config.toml
num_hidden_layers = 12
num_key_value_heads = 1
intermediate_size = 320
norm = "rmsnorm"
norm_place = "pre"
positions = "rope"
rope_fraction = 1.0
attn_scale = 0.125
parallel_block = false
init_std_qkv = 0.0589
init_std_up = 0.0589
learning_rate = 0.00449
lr_head = 0.00747
schedule = "wsd"
batch_tokens = 32768
Each number is 128 + 32 x the weight over its row's rms, rounded and kept within 0 to 255. Layers, rows and columns count from 0. Numbers have three digits each. The size before them is the row's rms in percent of the matrix's.

# gate: layer 5 MLP gate, 320x128, rms 0.141, rows 147-160, columns 0-63
# up: layer 5 MLP up, 320x128, rms 0.141, rows 147-159, columns 0-63
# down: layer 5 MLP down (transposed), 320x128, rms 0.127, rows 147-159, columns 0-63
gate147 104:177097112116116149184099122107153193152144145085124137107108092101123081084126136123107149167110129119122143135131184140097093105143157110058131126157163101193043086082094105129096144088127163
up147 100:125090192111117105096171122105108081103057111164142114103130122098151085106095140055126159153130104125139145064134082096139123157071142171116121091122163157151094128128070147159137153126142223
down147 100:139142108097146133133098104102148084095098153099082152094151179138087144189120086075113127091101121123156138117100080143164133126106104107125109141120095094119101093179135094102188147137076092
gate148 102:177088108073172140062159202139144126105170098109106079110197182081135082087106204127151099156079112122155070140115108093133126135097077159164161106060134131165166124149185183108133123135119083
up148 094:172137146119070131133173158102073102129126076114123153122115050097098157113165099114076180145117146142075125122105097105135090099120152087141154107156132053087174125084121131054115110082103104
down148 097:149150147105141106142132110141113092104126162116130134117158110185180066089094093215118145132087138131099107148145152142133095110089072090096113119116109167130124144148122137062161063150121101
gate149 096:147112132147121106090170169100122110104148108134104099161112134157126115084113100079117117141186095157114097082114118079095125079146134142110000146083101123161139081150125143104075128096115151
up149 095:186119132123128148117119174153141140183151144181102104222184106142185117125167083162056171168171103100097124131112140116148108158161104142141154180106122106150140170128168158199100106118109070
down149 101:105116123105132115136148125197133156146193123171117168179154151120107107142144119138079176194172086129137075147145114185145121126124164121105161127158060131165151114130144090186113106144053083
gate150 102:129174150175068125086094103093117159071139105178128135114151143079179113090164069084132120075139133158103116073093159119162126135097140086170095166128101136134160125141133156164123157131198145
up150 103:082130156144132120098123131095116160115152126128119085098149206103087103089073104109200086141185161130131154087147137102180111113164124147127138172116182109134179084137079129147158186157114135
down150 104:169096169133061141120096112134165116158106126126150116128120078087150190125079171124113116120122165146123130152136131108108116158120143162123137151083118173138100134085131069162104128095167168
gate151 094:128119116080193161141156143103107176163127083150091162138105108091135112057094141170163133157158069146154170090097130125167097078125148199142131173153093134103086102026140106156186057128165078
up151 086:136102081104145072107132115109109197180167086113173147125119105172164150131093096134202115183149136094176136161140197160064152090113102159149142128115168090108112119102099086193153078155107078
down151 094:187104124117085145090141118111141153096097098163149146126172141206083087118134129133226116193156146140100120140111112130098106084138144155149111180111137096140193155114106083176162088086084122
gate152 095:127184091164075074071171104155128171141072081176158097095142130089137183105161144154159160115105101088113141110152132182151117148150086097128088032157152137107132137098129096160118188093158090
up152 096:128132014124147118136154104162099125145094111150106107117093100152137122068139119119109124134131115127166136142101103167094172113182083083075095089154136103128099074132153112083096141155129068
down152 097:136127168115139117142206150143112086136125119142188168178092113093118149105101148128119173117174160086190114188172117151138062155155137112159157166099135089136118103117096125159204102154095112
gate153 104:095158167129082114086121104137150133134102104113169075146130104078183117086143160166107114169146097131180142097174187110176149148130150160106144150102121200126099134111128152127140125174173125
up153 102:100105130098134144116173096152114161077066125081123121131146119105161096134133112137096134133124149127177100128076146114104136122151094137128076098172118114104077053153180099098148086079111113
down153 103:162143162081152125159118104126095155137128108113129182152151109137147070110027113111155122110104169155095101115169122118128181122115105076186108114188137055147108135088170141141123087113096182
gate154 098:125133158095101097095088077153089134111146103149117187080125120104105128112115152154104124158132087096160096121136190127129080090157091130151142118144144135157144138124118152057185075176139087
up154 094:089080150134086095041146076166141112058074180130172153109182093109126132138105145110131135140164093078143109085071126112125122151144138130107167115117138050144164126137140138131157097110129143
down154 093:102141157132124134101101165123145122174122171096152134129137159115081164144143117152130114081081120093041121122059074192141149129118138134102177135122142095101144085096094066113117169101099108
gate155 109:137141127189134123126126073113129119173153172180164108126141151115157123099120087051132150182095137092163128091150123157125145074090177124158100158189119179138184144136147089103127189043154125
up155 101:116111108095144110132121134180071079107123127112091105183142093171144100160088129099111134100156163144117128136199123094143156138129093219118139119111173070113137110118130027077146153108085110
down155 097:108199154162119070115159153186174191186121118118147138117143119136144130162098135120175147129073115129104133152144118139147151127125185141108104142132159083152125101186072127147130135147171113
gate156 104:166199132115180133139157118113147151179112134156117090152143138111118137106098153106130085129105140116181153148117148064144136139122133179113138107141176127112114111140102096090139131106129123
up156 100:180141091116210138162132085160165137108167135102099125101070148105166187160158166119110137180136043152118166123137106132126123077141169135118093135179151108209080144178137127132106117114075123
down156 105:163163151115071046093087122169131077114104104176138139133103121127189126119113075151143144152150127173106163180072164124144175185125115095108144157151112137143146125119163139113069116128178136
gate157 098:127169128122137194111122185041182183093109133091111101120183153109105090133147123107138160145152139141131136096151109155096079053073131116128145106123124138167128123096111128102051125144095140
up157 112:117133145160170178134118104136113139154126168119135192118082179131102119090141112122112126079196115089116136112145167144146165099120140126145114164183166108079097115085037132103142181161087116
down157 102:166128098150108159156152128138148158138178135129133082085139121078136092171157088113130164121138135135087157118074070183075158111115151133117155123055110109142117147159149086158107145113171109
gate158 107:089165096160095157091125126138097112130133128151057102152140097093165139100151113110183066151133126119198131144114183097116132143111138109082101107101123091081085169108233099159196135156196122
up158 111:151117131130176133142162138140111141125129086095172147151114131146099153136230108208148177093139104173158106149120126122135157128154143167138071135184065078103152120107162155161105118116124125
down158 109:080128151158147120081137136159083130075156088118107151101170075164166071105084114170149162166141101111160141144104191168114087119134178071078114120105113131096074164125173126168167173089151144
gate159 098:095066158150144097183167089122181104122116105120105117148114164176096111093119091147077123124099118119223158123160129111166153142116102114101097163166150095160082180140197147240090121142112099
up159 105:111092200203131143097124148142103136058176132115129145149145150140138124149163133133158184123184121148158122152128156139156075116172105132138096102085132092095130182084117104140137113050132132
down159 105:148118121125144125157142071089123122170148076140138104159175148132153123095155101094134118127078161154150132146131156150135120134106176110116123164133088086114104101164167117138115140109108066
gate160 103:145172129178129147135099191111037108103131122096160100164117151081093153140069142144105132127082124139091053150122142076102122019124162106108150136136140155156127126099095131073088112127138108